Part of a small language model's weights: normalized queries and keys, 11890 steps.
Each number is 128 + 32 x the weight over the matrix's rms, rounded and kept within 0 to 255. Layers, rows and columns count from 0. Numbers have three digits each.

# layer 2 MLP up, 320x128, rms 0.395, rows 6-22, columns 0-127
113074147150171117166079122170107148150131125155133134166156138142172121086136147098126041154122129137076129131230099117072120057139121133129082125221120151155079116121154148108155145073141108098103130167116168144026134120123119104122053067126140105101073092091093184132237057211099089016188075203169116167071122113124159139129154122101157085101126156136175074144103168154102153170119
098120119101139167144082173090121061100167097120113151118060128156060112135177161088122072048127116112169146077152127125125120098107127149122113127087097060135113130123135142149109095106109100146072121133180159127144145102131149111168135149087131149145126143120091185142108083088091113098150114140142139155111149172104116168091126117116163171162159155131123076139096099128140126092107
138104109124143143155108137128067097121136132160115120113143163094110140124159137103132101172121127080146150174128167117193167111121134092195127134191103133164157141179200091163086118123195149166097137162117153124123106152105113131116149103169107096135140093175114110121154116190111136129106137136126142130104139110154123149136139121116125121199169115166117154149174179083192147092129
103148133131118173164164141179137125117131135150136161109129128130114129129207120125091119134139088065076098106129162090135151104106093114120155154168090136110063134091134101108169146098131145108138163138104104115196140103155209118057121124155125092091051152134108182180117116096137099129124140162191103082130205052155115105115185153085136125122129134152110183069134185075061146127104
146190107158141141161147160120097074136155117098119182128181184187139152115150155141157114131177109160125081114072133123204111096188181144149123125076245119145153157104126110075087112116120110132146091148089076142106119071127089147142112079161139153113151134106087209141161140098133114204161167115159123129111134150158122090120099149156140082137136099132138163131115157057183168123139
080116169105212140045090110111041158095072163119115137132165115108153104165106147168098117149020120119137087123141170090142141145155110089109075128148101106110120049100094118140155184128137165145172105082098085102090096123169131140102154150058148151118114132065111153154125104115119133144167182141066115144115144093114145180159141094145101116132115147102191108143177128123083152125136
113127149129137121142151150156103134101111128132098126118157072154147121191164144047179118080132188089121059143128154131113101115102175137168119048111150162131205086055121129123161100151115183125103100146137131170190086157121121139148156136165115170157139137108097127128111096139118153138089178108142109139150096047137106163170112156092141068068113076104080055156116107159159130112146
059148133124108141171166188102095124165129092069121064168151129189126097167093170137107138159114112113174093106092118130183196182140081152126085105151172146230094145143122140168150131119138129100132063127114122145164141106116140188085117111087155216110133086122122161142077115159107136107137112090066170129147146155110146111145146165124110119152112104111094152096136170089136138161124
129183127149173148123119066128152080099124149114144149060132142144106152086140078101107121090087175085094146079185195129039090106085070092145061099109086101143077124089132106112101177098191108071112119096093168151145090154147107172123116130111137094185140194068153129124161124087198125182080090107119178094119123161091202185108126133125101142136140110132117135187103085049168119125081
136150115166079068119108123122111103083157144138151039168139077105101121158117192124133125191122147098120168113151120176141127086104128171119129148134171141134150157090168138116073157129103131090150115111110123092099139089112091096119099134147133116117146142154121054128127177176080134080121090173133160123103162096089128169146184099168141091098127160169110096156193152170181115176146
139156099125155052142102081160150088118219144079099125169110131152110092118111216103170115066102155138177111159160205101179147136054119142136149132181132128149115104089109056122125136104097109128135102065156125090132138164078113081043102137119089138181172134083139119088126085126074101143102087133094128152181142108101107074110172107142131151122097148052176182073120059175190142134148
151153106150156118158177146098108131126156153129210106194138112081124150191126133092151118130192113127147140143090109172175179100130074102097166138123131159141186123099173127138121118122128115149162114134200164109125120111140112105126144092167159184144130144149134196147206147126100221172125141130181099129174133162094114199120209081129094121137117123151048143143170144111123181135079
141083147153191153165207147155140157095120124127184100117174130117178137104139129136136165092114198092125129142125104203093180091100172131160118155114082115161171201133117137154119080111084174131168168123140124138127165230188123125105200107113124182144147106154086135140130147134220118124162111129144116127123140164119117077139109161131103109109102181161067142143113090104164082110085
180116112160144108139163126092175178116113161107123145107119158184164126094129098134092151119138105115136143114131091136115118132160123104121123148111087139063099148131131182132145141114189157125141099136134111128122108103122104129107106109165117096129097076141112114150122115168135163152129095099111163147124092161122153153133130139164137150118118116115080094127124136119121152102102
123118153093075089110117112146130133183110178208189144110155162120103130183098067125125114108118134146186097088091119119121138069166142101054149099099144139146098136114153187159164167188180163096142133125126125156080152080074111151114172130123082123145157110106052136076176045125133086140130117145116115107178104087117097109106112127107154148143136163158167134072126129136099159121179
231186090063071136142094065035208150186075104124112138117111059173156135141113125149154169128140068126171175065146117166202137095111158123142163143087098102080128120067126114154101117138119063122109122149199054100157177122102162145145125098139117078105118144176091105122164148186128239117115134130078113135121110208157143169160114079145127122111061122110156152137066186135152124113123
174136173095115147097139112093150174146083114166204087163144113104111094158103182121046097148129094080182130142036082156097114137137093113140139105140141074094165112134077140148171147082147099109116124168138067134075127104087121200121144114078077160077134098125153133127138120173113146117150074109092102142142078116117108155144133123108132160117136110131093166136078101152146121099144
# layer 2 MLP down (transposed), 320x128, rms 0.228, rows 6-22, columns 0-127
081067203105127118107076083102052074146134132129184126182115156129163070153123142203185059157121123081049099111152173113104141171123149192101159190225077154130119158136107128119188128124161094096087132093056148122087148162101140107151037108151142093117160136107113064156132096149105123119113188134095173146080106143114158166092093087156192126135130124163157098160098166085084098195145
094095138111124185140180065137139119104155159158121092153143122078136136142130169186084144115152143119153141067075109098159121099187170137149140059166135124155140111098141103138143119092138129110132131076154141168100141165078067089158129163147131162119094173160096081080156152133148190175159109125144142134146106122118135123170115120090132159141158151161111122141133089145096092119084
134157145121094115150141153114178144149122119152148134180159127140105144123127126081100120095151131124131131114140146139042139144118119098143123133110157099085146116125134130105149094098109127089130127115123102129129140105150111114125041166099122122141075180167108160125129141056071090142171141139131136119117113119113117081112100134126162135097143118137133127206138080113148104195143
079108098109138212184104142156129129082132058177129118119153144146101139117185146124135136079190052103124143102108109095086134086140154094149107127189113164095102101073096100099145153121128166089076123111087141146130089097192132092083128174110097130098068120147159139147113114119125107159112105122161189142136120125152077113181107118147121085121052151160060162094073139128120132086073
144061124131153119107099161104125166162113134158151119130072171105135172119079111150141119188098147147094168075151107077088134118142156165124107121109075137158185119128092195186124132108133148128139111121146183090167133092085161094102086156106216164121103138130088094063114172167200124078136186166085144094140134127142141099150131164105158084130181111202149071151076145105172135182148
131169070085110123119116168130173088088131117104104132146130124123100032151135145085091127129100115155109157135116193147165079087151098102155156087172122137115201125105149156177079156117168179130106112162095105143131124136132154066113116136146109125120107081115097094134113083156128078114175124096166192137160157126180108118151131061132130133085124141079127167145122151102158142189127
104173098157098099111162168134175099101144129133029102184165195122079112085115142118163166076140143078134099142103124121118122090141107185125180072111139047172143091103140103137121170130135096117142125096056128143146126131092095171122150156108180088089131113121183076145167142097191153139137131109187105151120136041164180142143116101120142099132104074100124123175092164068148115152058
142095106087151077133155143201112118169096123167125120143054121143097122101094112122122132128126159163098102102130175073047129129116053115179118119133180160114134147133104115133101135149167118122129100141087083108139056121167158134119105107071089069145176140110160135084128175137087172088166171137129179131124128191143121116162109143135144132112114130112109157199087133118130124124120
162123157115098164143200140185098084116164101162077146195162099148207170148139182142199099122089079104171123156159097152128173108124161114167100146145170104141155194118138183155181080194111023132127132130078174124108138126149102087128076160145127159115101119133139122121153170148158148090148114160102062162164080138151076136113083110155128073141147109112163137106099140113102195148109
125109158148100134153095104089137123094085174192109140127138116068132106125169135131165155149105150064138108111172109129128105106155154105132134111106093150079072107165128136107157141078135125134129120127107117123117136104178103131154103057145110101145130121102129136165210132131111109108147077149121105132146160121083120080077177117112090146149123163123142138172160129168108073140102
110153116116143119092092083126101099144188144097092119157178159145090126089035166127142103141117096163112136149122107111097116145127136176068181184126164120181165142085098095184127122143123098065172137107161067165081148146113164125074184138111083185153165095053077111084104160163080100075102150097112135196178094142077123091092071079140090131133052141088168065150110113090130171141158
167199095138138074135154150089097116123131192181110082116160116191175154150068166139165109075088135147146157129113129074122120107114067174147163106129099067109108120156169055074138135133089150112055099142125142184191123143115205117090171161138137099172149150148145120153135130162147170118118095166075138157148122114111093081090129107136138127136127152100141118093121096101084089101125
050091197146125082095144085125137124110130176128094142219108131136148126131131155158170127091117128150105182143113044169100164143105121118152155138108110091075106176159164068096137069160106092148123103140099255113073173140178139096134096160110205178142197100173105173183113165128149128178149075091113191151141168173157100150079094135074146098167177130140128182171163115057147199123116
134142116122156183124141109152146130098171101163128105111147123170155145141132118138138111115133118124117126159134101127147134142120147142124105139126109134128121080093111087134174117106118114096140089107129091115138151135107138101126129093131141099140162126148126116120110133121170089147110137137101122181129135135119127143122086133155142124103120149109136155169134099127091177125133
175142124133097118146161086122099139118166096127130129156151161203115097148143091136131183117130161172134159160102072118131081094166143150132120128158108183173156118156101123151099146130133108095123097075081127045188144114119099170174089056081137151126103138101077142133079079100118115140163110135143057133175102111155110178118116084111070116120202161158103126087109167111096110138130
140162138114124136118119081101108128125092107169107181132073141090192185091155067122182154093114188191131085106105103130096143149057164140112119138097101166136065171095145148105133106100102118204118127099137119131098128162103154106161079083104127085112118114128114112157123191236178161148106194146109164182127124159184167150101132085095118126074149147157130139084085050132168136169144
137120065117125146135110171139090095146137094174200100129118126117138135191097170113153104103162124170187160142103092138090041163192105133152143108155150099115119122128126090141124119088136104079140091134198112101109026095102100103082088110155098136128160177133094133119115093100122066155148161094096093086194146125119089162162153107086098070147140149134139151107124198113081197129169
# layer 2 MLP gate, 320x128, rms 0.38, rows 7-23, columns 0-127
178142134138111089116161075166089143193138145135136121086151112096172105128108116136138122128151104128112117174119164123114130150097147079139102153141173148135144149137130123143149174115139165064145115129072132168095122116150127108071091116182120114089171119084168073113134188159140097188097104134127108115115073083168103142165174149136162090097109114147137135118164169148128100193157
123136126135097100161150130090206156156083096127174155141141118119089117118140160081143120135120104153120161160082070123091110109136111181103128140114103109112088129112108144145146103101082133106105138123128148133148158096130146106099098177080150081154145116142146101131104126110111126104119085142099118138114103116106123110166144133108119084091083172082111108158128141164115065105112
090104166144148161135180131135111175078124119118162123160138054148088120103160152186141124125100088103113138111140140101115156149090127108143140149131139181130093115064122140086125096080146198121173113124085087116125143143142147125106136164167102091055089148138131166138182118159158110126138165155159161148122216122179140086137098122155101134096156139151118183101109184126069132092159
138138169118079098151100098171156168194185139197138090137146104052165114154061089139116203092144155137109134165073110107113078154126072097085141086132092141160131108145122190140165175129083194143096187132164119077140110112163117131111152135115133120138134115185149103102123167140101132122144095106169138088149108082109125126119139104114137095144159131115111128140137114158105066149135
141150096119137140143128143175163109088179168138120103122133159129118132086142114183176091147163167179084121125086167141105144158111098169116154113117121189124100146111087103132162074116148132149134085170147171089156217139126062096181088125114093123164105142177122116135090141130134118177115154119163129132158136099173124154156114160094127152144077085169159151079118154138146161081110
148122098165165128146122222093123161158130110183128151167150112209131128188091177123123059116153195093190133117123119083154092195168134135171145139136150119125112192095175124098123088109169146123102115209119147133185130113146134123111112163144106197126108150102194151161148152125035171131142123090105132128092091157134133187114141116107135099148069085178102090161078095183145127128110
114150119158129159131146154173107107096111122120130130121174153136106156132086119117094123141115186081182090113118128162151124131088118093146085139119139154132097128099140111115190132138133146133140072164137156158112074163132151115171080082117134145121116114175134112127143197155127226148148184127178100107095087154184198081133161172140155134076099120205127090136119155165148148098160
149095152133124187126186089151121124096158132105127141128131156121141130108136178132151113075051156050139129129150157187060109136168126125128135144140193132130168131101140098174119090142135087113157150134044141112114112122126130125092114141130084143146071126129075094182144077110205182106118085114114116144106096128083129040077092116147105140159169165053138160117150119117114177160074
107112147131157123174204146073139134161129137065161131197153115120100159131116158101125108183097152145141127106121183136130119135131174158085134097113146166167114150071166153124117084154145155124142135142109149115136131090103141157089121073162146117099140126203111103117095152163110132141131097056141142173139146142143179126128116143134109082088135141129156136147178105133124174124111
171162131116136094121169125041092140138139096136113175136065096036103113164110092112147109114095147127232044180128104090145117111083140063136123159109155099090113129150129145071126119152054132104184092135162176098157143140102150131109193083147127141131190236113155155126189166119118096111172157175088099099092099119157132126102179091170153118143155045090123189119198153174144109087103
062128159118098088210128120069116130127119167116160167123127109165166117097116056127087107167117054150110097176159167041104145120138129144156095113143113128113140097150120152170130123104160168086137114109094137114186133105138099097111145145137102190143076131145171138101097163085132105190097140120116121148140115145150124129115096159133110163093140168160101072191236197067114154170086
156239092123113171112119162129127108137119126132109131149104125163134149126134116075138135166130087189119123065086113062110096111152179142111165114132149142160150122122076160097160161129173194073065120128082083089078148109086116144157123113187067071050053138104145169139174081062069123153180089144171077177127126118076121098110128072150153216159122185110076111064228160185107113157122
153101111088135122140146105133135147144123120111120113125143164169107134087096123086133106145138115110122148087142106130123123129112129134114119147113065134128131129088148150098126131119170144123131168129130119117127128141118152136116131138147146112111100142133088106168121135130145138172129108092111111157129101162111119108181117116147107181115120121137128135106119118139112186134143
190127120113166129143116165152079088162118131106110120119124105151095145161175139091096137165130112117100192122121110143101140093128120138120098177125106125104140167160090150131093151118115094128096133108123105138091127147163142083192147093136102157048077133169134197119119162108067152104112097121145076162104117129094189134094080127134180120164155165185161184132144125150108026058131
122116163135153077091118160135134116142140133127154076158149113134125079126145162145065091161158124104154154103150155151130102182143069133129056116115094151170161143120104072072178202126107178095119124116148133121152069081112113123174072096130070179189165112048127123116138126028109104149139063133152077134106129171138128139123186140109132141182125097157138119114082171095109164137095
128106097084166173108138114125138073159127141105106115128144118146134101090096144171096153135116095140196161133119117181099107140205117101180108096151104081127134192103108114096049146108145114151134138163141125191150131108126159124140096151095086089149075103134136134185129174154090145126102106172110082121204093091122114092099111123102182089182095155097110094111142169125145090134127
145136106168144105163112097115123124101094149138154142092126114127133086136106141113094132152126114109158099153088173146157088128169153112174137175095104110122155101131148129144147130142177115137123144138134136101123131136101131109134125119120153126172125185127152097091112090179114112139160160159105134102140143120097074134112123138114110137085139117141146179174137147184125101135117